Weights of a small transformer language model.
Size: 12 layers, 10 heads of 64, MLP 1728 SwiGLU, vocabulary 8192, 70M parameters.
Architecture: RMSNorm before each block, rotary positions, no biases in attention or MLP, untied embeddings.
Training: a variant of SOAP for these matrices, 1478M tokens.
Each number is 128 + 32 x the weight over the matrix's rms, rounded and kept within 0 to 255. Layers, rows and columns count from 0.

# layer 7 attention value, 640x640, rms 0.0658, rows 293-319, columns 576-639
[[104 145 173 141 146 121 115 128 134 151 110 153 156 214 129 142  95 158 110 180 137 159 140 149 129 133 172 124  77 108 111 153 159 118 132 105 117 117 134 156 136 113 180 150  75  97 113 119 120  78  96 133 145  95 175 123 155 125 147 127 116 128 131 126]
 [136 121  96 169 106 132 157 159 127 125 147 156 166 125 148  88 115 195  81 159 110 122 171 146 148 151 112 131 109  91  85 149 144 183  96 140 136  81  98 158 157 140 122 126 127 123 147 180 101 154 115 118 115 114 144 117 111  87  78 158 133 128 117 183]
 [101 114  92 175 136 141 178 149 103 114 109 140  98 150 154  90 176 141 142 172 125 149 133 118 144 123 177  67 141 145 105 176 124 132 137 128 111 125 117 131 128 128 139 131 157 109 181 122 143 111  58 108 183 106 161  84  86 128 132 168 151 107 125  89]
 [139  81 124 122 138 104 118 115 127  99 132 140 131 108 135 129 116 131 119  94 143 118 141 184 164 118 172 136 104 169 124 128 133 163 142 155  99 170 131 173 133 118 150 133 108 137 138  86 135 122 167  76 123  99 104 131 113 150 169  96 139 112 120 131]
 [139  92 143 126 131 137  84 145 134 127 136 181 132  97 130 143 124 120 134 142 116 134  89 180  95  87 156 145 161 155 110  65 152 174 152 154 179 153 114 105 161 178  96  82 186 139 137 142  81 172 148 168 148 105 106 140 115 165 124 134 145 153  82  89]
 [128 155 137  42 127 146  68 157 144 122 159 116 130 107 121 114 186 151 128 109 151 125 119 133 154 140 111 119 143 153  96 141  48  95 105 124 153 147 126 112 129 130 132  95 165  77 157 173 123 167 198 142 145 122  91 139 141  93 175 155 126 108  75 177]
 [ 99 130  70 105 144  64  99 138 149 156 146  93 119 116 111  91 154 123 110  97 162 112 119 161 129 146 121 152 152 113  92 145 129 112 180 140 147  93  94  69 136 155  89 181  87 126 110 133 118 107 138  94  82 189 121 112 117 124 107  86  98  87 141 146]
 [185  99 171 174 146 130 148 133  91 116 113 146 103 169 155 129 146 139 136 163 154 102 106 204 156 118 142 133 127 104 140 111 164 159 172 104 136 145 163 117 103 134 155 127 131 124 141 122 106  86 134 139 154 101 113 130 124 124 139 113 141 115 128 126]
 [169 151 117 109  94 137 135 108 133 110 143 148 158  89 122 116 127 132 132 144 125  99 139 112  89 107 113 110 142 111 100 101 149 135 109 162 120  90 145 140 116 142 109 122 129  83 152 109  91 126 148 135 179 143  85  83 155 134  61 128 143  87 170 142]
 [ 69  78 127 191 182  75 113 113 105 156 188 137 170 130 134 173 119  95 161  79 134 138 167 111 104 107 114 130 115 128 149  97 180 141 151  91  97 155 176 154 165 133 131 142 122 148 165 153 109 153  84 119  96 122 128 110 133 112  90  72 112 157 138 142]
 [ 94 135 136 164 109 157 133 108 120 157 146 159  73 125 100 165  97 117 131 132 117 148 108 112  97 123 171 111 142 134 133 150  85 141 126 141 124 194  87 136 156 112 145  84 108 113 120 104 165 123 169  90 181 109  93 159 112 164 120  55  65 113 123 119]
 [143 134 185 127 132 114 123 121  96 119 106 131  82  64 154 129 131 136  86 145 134 161 126 122 133 141  85 101 130 147  92 153 129 162 109 108 115  91 114  98 157 135 168  91 142 138 139 133  82 153 145 119  78 109 123  95 154 123 140 120 151 128 112 154]
 [142 183 135 109  80 189 172  92 112 105 160 126 146 132 104 103 147 122  96 132 113 110 130  99 160 169 140 143 128 139 110 144 126  79 137 133 115 154 129 144 134 148 109 124  73  99 121 128 118 162 117 150 103 172  51 124 162  92 149  64 139 150 157 105]
 [194 108 195 157 138 154 150 121 122 150 154  93 144  95 104 118 143  96 117  84  56 133  95 102 112 116 110 113 153 104 137 158 142 104 110 114 100 136 139 144 121 115  59 150  75 131 118 202  90 103 126  84 131 124 110 124 115 156 163  87 124 110 146 128]
 [139 139 138 170 151 136 146 123 126 128  81 159 152 102  96 112 192 121 163 107 129 134 111 116 159 138 166 127  90 139 131 124 106  99 119 134 163 108 128 162 160 116  98 167 109 113 155 163 102  99 161 123  67  71 133 106 154 102 158 134 108  97  87 153]
 [ 90 152 117 201 115 128 149 122 119 150 126  88  73 140 171 160 112 184 169 116 115 148 159 166 161 111 130 111 176  85 115 133 145 143 162 134 150  84  83 147 143 120 152 161  82  73 118 113  91  96 143 141 114  77 107  88 155 156  95 100 161 127 141 112]
 [114 142 152 125 128 182 154 122 140 102 160  76 118 127 127 131 120 194 107 104 117  54 128  53 116  95 147 130 134 104 122 125  69  89 118 160 129 169  90 160 136 144 121 131 171 112  64 149 112 125 139 128 142 128 120 132 126 144 155 121 171 123 121 110]
 [122 175 159 110 155 121 118 143 180  72 132 161 160 117 145 101 132 146 114 153 120 131 130 165 130 186 136 191 106 103 115  72 102 187 137 145 130 205 167 126 110 152 154 109 118 148 120 148 126 183 121 154 150 138 124 151 127  98 157 162 148  98 119 105]
 [168 112 165 147 100 122 107 100 113  88 177 152 156 172 139 137 112 125 150 115 140 158 123 121  70  88 106 126 130 156 111  66 121 137 192  97 159 136 175 126 118  93 165 153 146 106 161 111 150 118  90 175 154 134 117 163 144 137 151 124 179 186 148 133]
 [135 139 154 137 104 101 120  88 151 141 122 134 144 165 187  98 114 146 113 154 177  98  70 117 168 132 100 122 105 100 122 121 135 114 113 133 110 146 107  63 122 137 120 126 103  71 126 161 136 102 136 108 134 124 166 111 120  93 129 126 176 162  81 110]
 [118 126 126  74 130 200 154 115 128 129  94 119 135 140  92 170  95 136 117 103 118 120  58 130 113 140 123 162  96 102 132 142 129 113 147 167 137 124 156 124 113  97  95 176 179 139 133 137 158 108 105 129 136 152 177 113 134 137 146 144 168  70 119 137]
 [126 130 102  92  93 101 123  80 158 143 149 119  96 117 101 130 127 103 143 116  88  86 145 105 138 128 141 159  81 147 125 121 144 120 173 180 118  72  94 163 123 103 163 118  91  93 102 173 117 107 134 117 111 131 121 160 129  74 115 116  93 102  82 105]
 [122 145 140 137 105 107 138  88 125 115 127 135 123 152 157  92 126  91 160 167 130 148 142 135 137 136 131 120 121 115 137 152 167 118  98 137 111 146 122 128 167 147  77 143 131 123  74 154 135 143 155 119 129  98 134 187 138 130 190  73 115  88  81  84]
 [113  84 182 117  97  82 122  95 132 149 127 151  84  80 214 135 142 166 156 150  64 161 134 113 120 133 158  97 181  97 126 158 134 172  88  92 143 129 110 136 196 144 104 104 133 166 125 116 148 123  84 135 191 134 159 113 173 162 148 175 123 147 153 160]
 [104 136 154 159 155 108 106 157  97  98 143 158 103  81 144 116 167 176  75 139  98 115  92 149  77 166 123 107 144 140  89  82 121 119 145 135 157  69 135  87 119  78 113 126  79 138 122 125 145 156 152 156 158 119 173 100  83  78 189 140 166  94 140 116]
 [102 100 122 136  76 120 135 116 158 136 105 137 139  68 154 143 161 194 130  84  87 129 119 104 128 103 131 125 168  96  96 130 184  92  98 120 136 140 162 148  88 140 117 132 145 129 121 188 132 171 116 134 159 102 180 102 145 111 125  89 151 141 100 145]
 [115 148 151 161 166 101  97 104 148 110 150 122 153 113 169 146 133 181 136 106 135 161 147  90 131 133 113 148 121  86  82 154 149  86 101 121 122 126 109 111 112 110 127 128 111 175 130 137 154 130 164 111 103 121 139 165 118 173 146 149 153 160 106 127]]
# layer 7 attention output (transposed), 640x640, rms 0.071, rows 293-319, columns 576-639
[[133 133  97 110 125 146 108 148 136 135 176 119 148  30 122 139 147  87 118 105 167  59 149 172 103 116 122 144 120 134 200 118  72 130 122 106 132 100 159 175 150 129 140 156 140 129 141 187 115 124 110 210 116 106 185 159 153 129 150 101 165 134  89 163]
 [142 185 166 103 116 121 115 157  73 110 162 136 114 128  89 128 101 175 124 125 141 106 133 133 119 154 176 173 111 113 112  97 132 115 132 123 156 119 110 143  94 104  90 125 144 130  71 104  79 104 102 196  97 130 167 156 130 169 140  93 115 139  99 165]
 [155 151 141 112 128 121  79 145 137 175  98 171 104 118 158 129 127 139 148 128 115 108 173 151 188 187  83 114 120 139  96  51 154 129 125 155 129 166 157  78 115 128 194 130 114  95  72 140 172 156 136 164  95 137 110  79  95 111 109  56 133 128 118 126]
 [136 151  97 181 131 168 146  88 190 106 148  93 100 120  83 105 151 143 172 135 100  76 125 101 145 102 110 176 142 101 168 132 160 123  71 122  76 101 135 171 117 144  89 180 108 107 117 162 113 142  97 144 116 127  61  84  92 137 164 135 111 144 162  60]
 [135 127 119 112 130 156  81  98 103  98 162 108 178 136 150 173 114 115 126 168  90 133 138 169 120 131 125 120  47 108  93 133 123 123  53  75 105 159 159 127 132 142 116 129 121 125 174 129 146 104 158 113  95 146  90 133 133 105 131 142 144 171 143 177]
 [164 162 106 146 108 113 166 184 111 129 151 129  81 144  82 110 129 139 118 150 142 144  98 136  96 148 108 186 165 124  92 147 151  86 141 118 119 110  86 129 166 117 106 163 154 117  73 135 113  97 124 139  74 126 146 122 109 127 119 150 156 105  92 132]
 [114 103 142 138 139 138 152 109 101 170  87  81 171 175 115 149 128 110 148  76 173 109 149 130 143 114 111  79 153 115 218 138  99 102 120 111 106 111 147 162 108  82 200  50 156  41 126 143 141 120 127 103 134  84 121 118 132 166 174  84 124 105 166 102]
 [125 102 132  87 137 126 100  99  91 122 157 149 110 120  68 124 126  94 136 155 103 157 100  92  80  50 119 159 120 189 138 125 138 148  86 133  84 176 112 159 133 145 127 176 156 151 159 195  63 128  72 106  95 145 191 144 129 127 127 163 146  79 122 120]
 [132 161 129 166 145 161 123 161 138 102 134 127 111 147 128 102 135 145  84  55 118 129 143  99 114 156  76 164 127 182 159 111  99 103 159 143 147 130 130 116 144 151 197 145 109 168  96 175 108  83 142 140  77 166 151 136 114  75 181 145 130  98 142 121]
 [187  94 138 107  85 144 126 112 121 122 103 128  90 103 127 155  88 148 110 152 166 208 115 157  82 172 167  90 100 185 146 169 121 103  57 180 151  85 163  87 139  94 168 122 116 150 145 123  77  59 176 183 164 150  80 122 148 194  95 140 149 121 114 121]
 [118  69 127 118 131 124  91 103 123 131 187 154 100 115 102 113 178 123 200 116 149 126  99 153  92 137 130 125 112  87 127 125  84 191 132 130 160 113 114 108 117 114 152 121 137 131 181 136  83 105 123 170 174 143 157 128 147  66 155 118 118 133 104 122]
 [119  74 138  82 142 158 100 123  83 139  81 145 166 156  84 197 150 153 152 135 107  89 117 138 193 126 131 118 111 103 178 125 159 165 125  95 135  92 120 154 166  97 137 139 174 107 121 124 104 167 134 112 107 133 114 128  92 101  97  97 123 148 104 102]
 [104  96  59 136 152  75 122 161 110 163 108 124 118 182 128 108 126 104 114 153 158 148 112 122 141 118 112  74 112 121 124 157 113  90 110 119 103 100 105 150 132 100 120 124 123 116 137 153 160 116 111 156  84 138 133 161  64 143 122 162 107 109 141 132]
 [124 109 131 116 166 179 117 108 114 149 115 169 120 101 164 120 168  84 192 147 145 106 172 123 199 132 150 136 111 170 147 146 111 108 157  94  92 137 120 116 146  82 170 152 124 129 112  76 144 112 104 120 152 123 132 113 130  85 143 154 176 153 126 140]
 [101 122 167 129 122 138 100 146 114 119 127 143  90 135 153 131 130 144  85 149 118 158 169 137 118 123 121  79 140 118  95  87 131 109 148 110 143 153 113  83 111 132 126 150 123 188 153  63 172 143 138 145 188 158 174 116 176 132 117  86 176 146 143 166]
 [113 172  72  86 178 133  86 152  94 115 110 146 166 133 151 161 130 104 117 104 143 154 145  96 161 143 139  99  80  82 168 117 145 109 157 125 118 161 138 101 100 141 107  81 128 132 192 144  88 146  97 133 122 147 106 138 107 114  95 111 143 156  82 112]
 [ 85  93 101 143 146 165  93 124 147 127  80 171 125 105 167 194 120 132 129  48 151 148 106 159  94 192 131 134 162 138 130 145 125 140  98 124 129 122 110 100  62 186 120 115 128 128 123 160 163 114  98  98 134 104 128 128  97 121  97 156 106 103 128 138]
 [105 122  70 144  77  91 102 125 119 145 108  61 131 153 111 112 106 131 138 166 159 120 151 207  94 155 122  88 163  99 124 112 167 103 112  42 101 153  93 146  84  91 165 153 163 134 156 123 107 138  98 130 113 168 122 141 112 189 151 132 135 107 156 122]
 [136 193 135  95 125 117 112 175 133 160  46 147  81 130  65 113  96 113 118  99  96  81 136 156 131  77 101 112 116 152 153 164 130 124  33 166 141 103 156 107 128 138  86 139 168 106 147 150 116 148 101 126 100 143  92 152 154 119 121 144 189 116 102 161]
 [164 178  97 136 138 122 101 141  90 126 121 114 124  95  86 137 167 154  95  74 110 142 159 128 110  99 114 162  86 127 143 152 118  91 139  81 154 178 100 181 130 101 145 124 139 185 144 123 132 143  98 157 122 112  89 132 142 145 146 123 101 105 127 130]
 [123 145 156 197 132  73 149 119 127 146 149 149 103 154 145 114 127 128 109  97  87 118 148 118 136  99  88 131 114 150 138 172 132 161 113  36 113 159 132 148 108 129 151 136 148 143 155 134 132 158 132 141 136 108 160 167 134 124 148 129 139 130 132 131]
 [103  80  72 141 145 112 122 101 122 139 119 121 136 107  90 103 158 130 147 171 162 134  70 201 107 116 108 103 135  90 156 139 143  95 191 147 136 121 151 125 159 139  97 144 137 142  81  81  69 125 138 157 143  94 131 129 139 143 111 115 153 216 109  76]
 [140 150 135 130 164 178 135 151 148 158 135 176 102 163 151  74 120 217 126  50  89 153 176 118 155 123 115 129 178 163 130 137  91 155 101 150  91 173 178 126  99 119  80 139 113 150 133 134 100 157 147 146 146 185 122 154  73 131 121 165 136  96 124  58]
 [183  65 135 128 111 181 178 153 106 151 136  95 120 102  94 159 110  90 172 118 100 127 119 126 188 148 110 183 115 166  53 111  54 182 194 156 102  89 173 132 128 116 124 155  99 164 122 111 136  96 197  90 136 110 100 118 133 162  95 155 168 115 142  85]
 [102 155 117  67 192 160 144 103 159 156 137 128 127 185 123  63 138 104 144 136 105 158 165  92  98 117 111 110 159 132 163 147 136 132 151 141 126 104 120 141 180 156 118 118 166 126 180  84 102  91 126 144 116 142 126 151 159 136  88 134 154 145  83 155]
 [124 135 133 162  94  83 149 154  87 127 208 139 159 151 122 188  58 148 163 105 185 134 118  96 154 156 171  95 109 136 121 136 144 156 136 152 113 125 126 154 186  89 142 137  98 157 126  80 130 166 130 146 112 174 125 152 179 162  75 126 109 113 115 133]
 [160  75 183 145 132 160 123 160 119 108 123 113 125 159  57 137 152  65  82 154 112 132 116 152 149 126 113 130 134 153 115 144 128 157 154  70 173 145  70 157 139 127 166 142 128  97 120 154 142 120  82  91 124 147  95 122 154  40  79 168 125 100 128 149]]
# layer 7 attention query, 640x640, rms 0.0564, rows 320-345, columns 576-639
[[138 143 144 118 134 115 125 125 132 125 134 144 102 139 151 115 135 109 112 123 113 136 166 149 124 126 143 131 125 105 129 129 144 111 147 104 136 133 121 110 115 125 138 125 130 101 144 141 155 145 140 128 116 122 115 138 159 137 113 164 124 119  98 120]
 [108 133  92 110 145 140 146 105 126 148 136 143 138 116  95 135 127 128 121 117 136 133 156 117 126 126 104 121 122 134 120  92 137 131 129 110 127 122 117 132 104 132 132 140 139 139 121 141 130 126  99 111 127 103 112 120 112 111 158 161 106 109 110  97]
 [123 124 120 139 125 142 105 123 123 114 121 120 177 119 116 127 146 114 130 142 110 135 138 127 135 134 123 117 158 125  87 103 143 106 141 155 138 127 117 129 142 126 134 132 146 117 141  89 118 117 135 127 133  84 118 133 141 111 131 120 170 108 110 119]
 [115 139 139 127 127 124 109 134 133 146 130 129 123 144 120 134 135 133 167 131 104 134 151 164 107 149 137 138 176 159  88 101 139 116 153 167 123 121 102 135 123 124 124 130 129 120 134 147 141 120 120 152 112 105 106 154 119 116 115 127 132 122 119 124]
 [108 113 121 124 131 158 111 123 131 121 156 127 135 119 134 123 132 127 143 112 120 105 124 132  83 140 143 127 130  99 136 122  73 159 109 127 134 110 154 112 145 125 153 108 133 142 106 118 130  90 110 115 129 135 110 156 128  99 113 107 133 132 127 152]
 [108 153 146 103 121 107 117 117 117 114 113 106 124 110 142 141 135 138 131 152 153 122 133 127 178 141 114 134 101 138 124 137 135 144 151 140 155 143 114 121 108  96 136 124 131 166 104 100  96 158 133 114 145 109 132 126 170 106 140 132 139 164 155 135]
 [130 145 120 118 138 129 123 118 131 141 128 128 111  87 145 149 124 146 121 129 120 136 105 105  97 124 121 115 132 123 138 138 151 142 125 118 140 135 147 122 120 117 135 137 143 155 106 135 143 102 108 137 134 137 123 132 123 141 127 124 128 133 117 137]
 [146 134 126 125 161 138 117 155 147 130 138 150 125 146 107 141 117 128 150 146 104 125 113 115 128 121 167 150 114 135 112 126 167 106 156 168 132 113 123  98  89 137 146 158 140 137 142 131 136 112 153 142 118 134 128 125 110 112 119 108 147  98 137 118]
 [130 128 112 110 107 114 115 120 129 124 117 134 104 128 152 137 111 135 132 122 177 122 119 136 135 144 125 116 125 118 148 130 130 140 155 122 121 135 103 124 166 149 141 109 122 134 131 119 100 132 129 125 146 111 133 121 131 122 127 133 116 118 160 186]
 [123 144 144 138 102 112 122 130 150 147 126 115 130 146 129 107 120 134  97 149 141 166 127 149 149 113 153 102 115 168 138 111 112  86 128 105 142 140 144 136 122 110 134 122 131 118 124 116 150 127 157 131 122 114 148 133 142 131 136 116 158 104 122 117]
 [148 130 126 121 109 109 162 131 153 139 135 123  96 145 148 157 107 127 121 116 144 156 136 148 120 134  87 145 111 112 151 123 116 151 143 147 106 139 162 118 130 126 122  74 133 138 118  87 129 113 109 138 134 149 149  98 147 140 143 136 143 128 124 110]
 [132 130 138 134 142 161  82 114 102 123 141 113 164 124  99 142 124 137 135 106 104 121 148 113 127 163 175 143 137 161 132 114 173 147 128 122 178 135 124  98  82 121 120 155 112 135 128 117 114 109 125 100 128 139  85 126 136 121 124 109 128 111 136 121]
 [ 99 117 130 142 104 105 148 128 107 141  97  99 125 129 115 104 137 116 140 139 149 117 137 135 144 119  82 132  99 111 128 183 115 134 100 117 125 112 140 145 143 138 120 140 107  87 134 125 124 143 127 153 134 125 153 113 121 116 104 135  83 134 129 126]
 [134 127 148 185 110 140 145 117 119  90 122  90 157 119 111 143 149 166 145 103 130 124 115 104 132 134 183 140 158 133 105 134 176 139 108 155 164 122  94 100 126 127 164 121 170 123 129 141 157 113 126 125 112 159 119  97 107 138 122 117 103 108 116 118]
 [134 152 127 136 119 126 125 149 136 124 106 123 129 127 104 143 156 133  99 135 140 138  79 142  96 131 134 102 130 128 134 140 178 120 113 112 110 108 118 120 156 131 119  96 134 129  90 114 108 114 136 120 161 132 137 127 110 118 133 137 120 113 127 119]
 [142 115 128 107 133 130 122 128 139 131 134 144 123 121 114 143 109 113 169 107  86 131 111 111 153 115 141 131 121 102 137  95 142 155 134 169 140 129 116 115 110 113 149 148 127 113 120 135 142 100 149 103 152 168 118 154 136 114 140 113 136 113 145 151]
 [116 146 122 107 113 164 116 111  87 103 133 106 188 144 115 115 102  97 150  84 137 154 119  88 138 134 194 136 120 165 103 112 101 123  89 163 165 122 113  87 117 115 137 161 152 127 109 146 126 107 139 115 104 152  98 116 111 126 133  76 110 107 134 135]
 [108 141 102 129 125 119 118 118 101 132 146 121 108 116 127 122 128 110 127 110 110 126 109 131 100 138 125 127 136 137 146 126  98 110  87 106 140 129 122  83 121 124 110 117 151 128 146 127 119 143 137 127 109 140 114 134 123 125 128 126 106 135 116 114]
 [173 149 103 181 123 161 124 125 152  96 118  98 177 161  82 146  94 114 128 112  92  89 100 111 113 156 162 118 127 125 134 160 126 132 103 164 182 132 148 134 132 153 117 132 161 163 124 160 126 138 151 125 115 149 108 120 100 123 105  88 118  99 127 154]
 [151 140 122 126 119 132 116  88 140 113 152 123 100 142  96 170 132 169 139 114  97 103 132 118 126 138 141  89 128 150 123  97 108 143 110 128 122 119 165  99 127 141 117 116 122 154 134 131 115 131 124 115 109 129  98 154 113 135 137 113 105 131 123 115]
 [130 154 149 119 107  97 157 135 118 138 116 140 156 150 110 100 136 114 141 112 167 149 109 120 119 128 105 110 115 128 149 161 118 100 150 116 142 103  97 163 110 131 168 156 148  89 112 124 117 128 115 153 157 120 135  71 101 112 139 151 145 112 116 162]
 [132 143 111 162 143 183  99 120 134  69 145  98 110 153 101 135 144 119 135 106  87 135 103 104 107 130 169  96 121 164 150 133 127 166 137 157 164 142 121 134 113 149 151 116 147 156 107 164 128  89 135 119 133 125  76 144 132 132 114 117 132 105 135 160]
 [148 145 139  96  60 140 111  78 100 120 133 115 189 152 113 122 133  99 112 103 156 139 129  81 124 140 117 117 103 143  87 139 131 175  75 141 181 126 146 111 122 115 151 153 165 154 111 134 146 110 110 103 105 150 101 155 137 129 129 134 139 146 142 122]
 [130 116 132 121 137 138 171 134 107  95 144 122 145  86 116 111 118 149 145 123 132 107 131 106 138 174 163 152 168 163 143 142 115 100 112 114 127 110 123  70 125 120 111 129 139 120 151 116 119 155 132 115 141 139 110 118 109 132 126 142 124 106 108 115]
 [113 123  69 162 146 136 117 137 142  93 139  99 126 115 147 121 124 104 147  86  85 143 111 114 107  96 174  97  89 123 156 127 112 149 113 121 162 149 136 184 132 144 150 144 101 151 135 130 133 117 157 153 125 106 123 153 117 136  97 132 124  91 154 178]
 [126 129 106 114  97 124 104 147 154 153 100 160 153 125 136 132 109 141 130 107 126 152 141 140 127 136 128 144 101 146  90 106 105 145 142 134 161 151 170 145 169 117 116 138 129 126 131 161 142 112 116 125 146 138 143 155 127 148  98 111 159 143 124 111]]
# layer 7 attention key, 640x640, rms 0.0583, rows 320-344, columns 576-639
[[135 113 112 158 118 125 127 124 118 144 112 108 135 124 130 124 114 119 127 143 127 120 113 109 139 121 125 123 120 118 111 110 115 127 130 119 139 125 101 166 103 135 115 128 119 127 123 115 137 125 169 129 138 138  98 100 111 118 126 124 124 128 131 143]
 [147 134 126 142 144 128 128 127 121 140 125 147 128 156 133 116 143 116 134 144 142 112 125 147 117 141 106 123 122 145 118 138 122 113 151 113  94 124 118 127 120 153 116 136 137 114 149 121 132 126 123 128 141 106 117 123 131 118 134 105 115 124 129 143]
 [141 127 122 111 141 133 130 141 110 128  92 128 111 141 139 119 124 116 146 157 137 132 128  99 126 131 130 144  94 146 127 115 124 139 137 125 147 140 101 145 118 124  88 130 118 160 119 155 117 136 119 137 103 162 142 114 146 150 106 125 117 154 139 117]
 [127 124 127 109 134 125 117 119 126 124 134 116 139 117 148 108 126 139 116 124 134 108 121 130 117 133 104 102 102 121 118 167 122 114 110 120 169 143 145 136 142 152 149 144  97 114 110 135 128 144 126 147 129  71 141 127 115 144 118 141 132 129 165 148]
 [138 154 124  91 133 103 126 116 118  87 116 143  96 141 141 134 119 128 136 152 116 144 116 131 138 137 113 144 108 148 114 138 161 101 117 133 119 144 166 130 102 128 139 134 122 131 130 116 149 146 123 123 107 133 134  93 126 128 136 115 143 115 140 139]
 [118 112 101 139 114 126 139 122 132 133 131 120 137 152 113 137 130 133 114 154 116 110 178 134 115 118 141 129 123 145 104 143 127  97 110 135 139 130 144  93 111 115 135 141 127 106 135 155 105 117 138 136 134  95 157 107 111 117 129  98 116 125 118 117]
 [129 118 130 125 152 127 141 137 125 109 118 157 134 161 137 140 115 138 131 126 128 117 121 119 125 129 133 132 127 143 113 105 109 108 127 138 133 132 114 134 124 129 132 159 119 151 117 150 112  99 127 120 108 137 125 117 129 128 133 144 123 123 155 128]
 [104 137 113 135 117 125 144 148 109 100 115  98 113 102 119 131 144 101 112 148 133 127 118 158 130 114 137 125 117 117 122 157  87 135 118 126 107 121 144 145 145 135 106  99  97 114 107 131 132 146 112 118 131 103 137 138 131 133 126 140 150 144 130 137]
 [132 137 108 153 151 130 111 122 127 128 148 137 122 120 104 132 145 134 120 131 128 119 167 118 124 121 129 133 132 133 118 141 125 154 116 140  92 132 165 129 105 115 112 105  99 120 139 122 164 133 127 117 130 105 125 142 126 135 130 136 124 130 126 113]
 [121 121 130 130 149 133 142 132 122 113 108 144  98 126 139 135 141 129 169 122 112 120 124 126 124 109 127 129 125 119 118 105 170 109 136 155 144 119 117 142 139 138 123 123 125 126 107 160 157  92 135 138 128 127 117 124 107 129  90 112  97 100 112 118]
 [127 150 150 115 136 125 135 161  90  89 128 173 128 138 118 108  93 114 109 149 161 118 131 116 133 121 140 112 121 140 124 165 142 118 134 108 132 124 127 112 117 159 144 139 106 143 144 128 128 118 103 146 133 140 117 116 107  98 125 137 136 119 135 119]
 [106 123  97 133 147 144 134 137 155 136 126  84 137 122  89 122 126 142 155 136 107 116 148 135 129 117 139 147 134 125 118 127 116 112 152 144 135 105 139 151 117 124 168 122 106 123 111 109 150 122  96 138 120 119 141 135 104 141 122 123 147 117 149 102]
 [164 143 113 104 124 122  98 150 104 134 161 142 104 156 143 130 119 139 111 119 126 143  89 153 129 109 119 118 137 125 140 123 122 156 130 136 126 168 139 132 108 144 124 133 164 143 137 151 142 115 160 128 170 151 124 134 153 103 139 137 131 123 110 126]
 [133 115 118 113 111 123 128 139 144 147 127 135 132 145 152 102 107 131 112 134 123 112 134 116 110 133 120 119 100 134 148 114 108 123 113 104 119 108 102 161 138 132 112 163 128 136 121 128 131 127 152 138 129 116 156 133 125 131 118 119 128 130 147 124]
 [112 150 129 141 170 118 159 123 117 121 130 120  86 162 126 108 109 145 124 125 133 111 108 114 158 136 144 134 148 113 147 173 112  77 121 129 123 124 151 141  80  98 124 125  89 105 100 145 143 123 132 159 104 140 116 154 139 140 141 117 125 134 109 110]
 [118 126  92 111 120 116 120 113 149 129  99 113 132 105 126 130 151 154 103 126 125 113 124 103 100 141 122 124 136 137 138 121 125 117 117  93 124 100 156 130 139 151 101 148 109 125 107 108 137 128 159 141 116  93 138 148 144 103 136 124 133 126  96 143]
 [171 121 105 108 108 125 112 140 164 163 136 160 125 148 152 143 148 130 168 128 119 131 115 130 124 118  94  89 131 121 157 146 116 173 101 130 110 111 142  89 152 135  90 146 157 119 130 136 132 104 124 100 143 104 169 137 134 134 126 110  98 144 164 128]
 [129 146 152 142 107 163 100 151  95 146 100 142 118 154 145 139 130 122 143 157 123 160 135 125 139 109 127 102 114 138 131 106 127 111 130 130 123 157 129 117 139 113 118 114 130 141 134 129 134 142 127 137 125 150 137 119 156 149 106 126 138 113 144 107]
 [115 100  91 143 119 124 128 122 139 176 140 100 144 101 131 141 136 154 117 111 131 141 139  98 126 151 113 129 134 131 132 109 149 147 102 113  99  69 119 136 164 122 137 135 120  88 137 119 157 117 128 122  80 113 139 158 118 164 108 103 120 146 170 151]
 [138 126 114 147 113 127 108 132 147 139 125  89 148 115 119 128 150 115 117  88 134 159 130 137 117 135 142 114 154 116 133 123 136 148 109 136  89 107 137 136 166 135 144 110 147 133 139 124 155 124 163 104 129 154 149 147  82 126 133  95 146 124 127 129]
 [142 145 118 126 147  95 144 108 119 134  99 133 122 122 151 120 121 160 142 198 126 113 134 124 123 141 120 140 110 130  95 120 124 105 129 135 123 112 125 106 151 121 126 118 106 104 133  67 115 158 138 120  99 129 126 151 145 143  98 121 161 100 161 154]
 [137 119 103 122 126  99 112 110 135 148 109  91 197  79 149 137 140 152 127 109 141 141 148 100 132 124 103 161 150 137 133  96 170 149 101 128 127 102 169 136 148 154 117 164 125 127 133  99 134 123 143 124 115 111 145 124 137 144 123 128 125 130 175 115]
 [127 108 141 140 140 118 133 142 139 108 139 159 112 105 163  99 169 132 150 126 135 139 122 132 132 108 110 102  97 127 110 118 133 126 136 125 105 156 128 112 165 140 102 126 142 157 139 138 117 154 143 125  93  92 149 147 117 153 133 124  98 145 152 145]
 [172 171 188 130 150 117 156 132 134  69 127 147 127 144 106 162 123 138 126 142 117 147 131 128 148 112 148 136 117  95 135 159  88 109 121 124 129 160 135 148 132 147 135  97 142 148 125 109  96 124 131 103 108 114 130 134 163 139 117 133 135 120 152 104]
 [136 103  63 166 171 150 133 129 136 172 151  93 146 105 119 155 158 117  85  83 134 140 124 114 122 100  93 139 133 129 147 129 161 187 161  99 117  77 151  87 106 122 139 110 125 133 135 147 155 121 147 126  89 147  97 149  99  89 131 172 119 117 137 104]]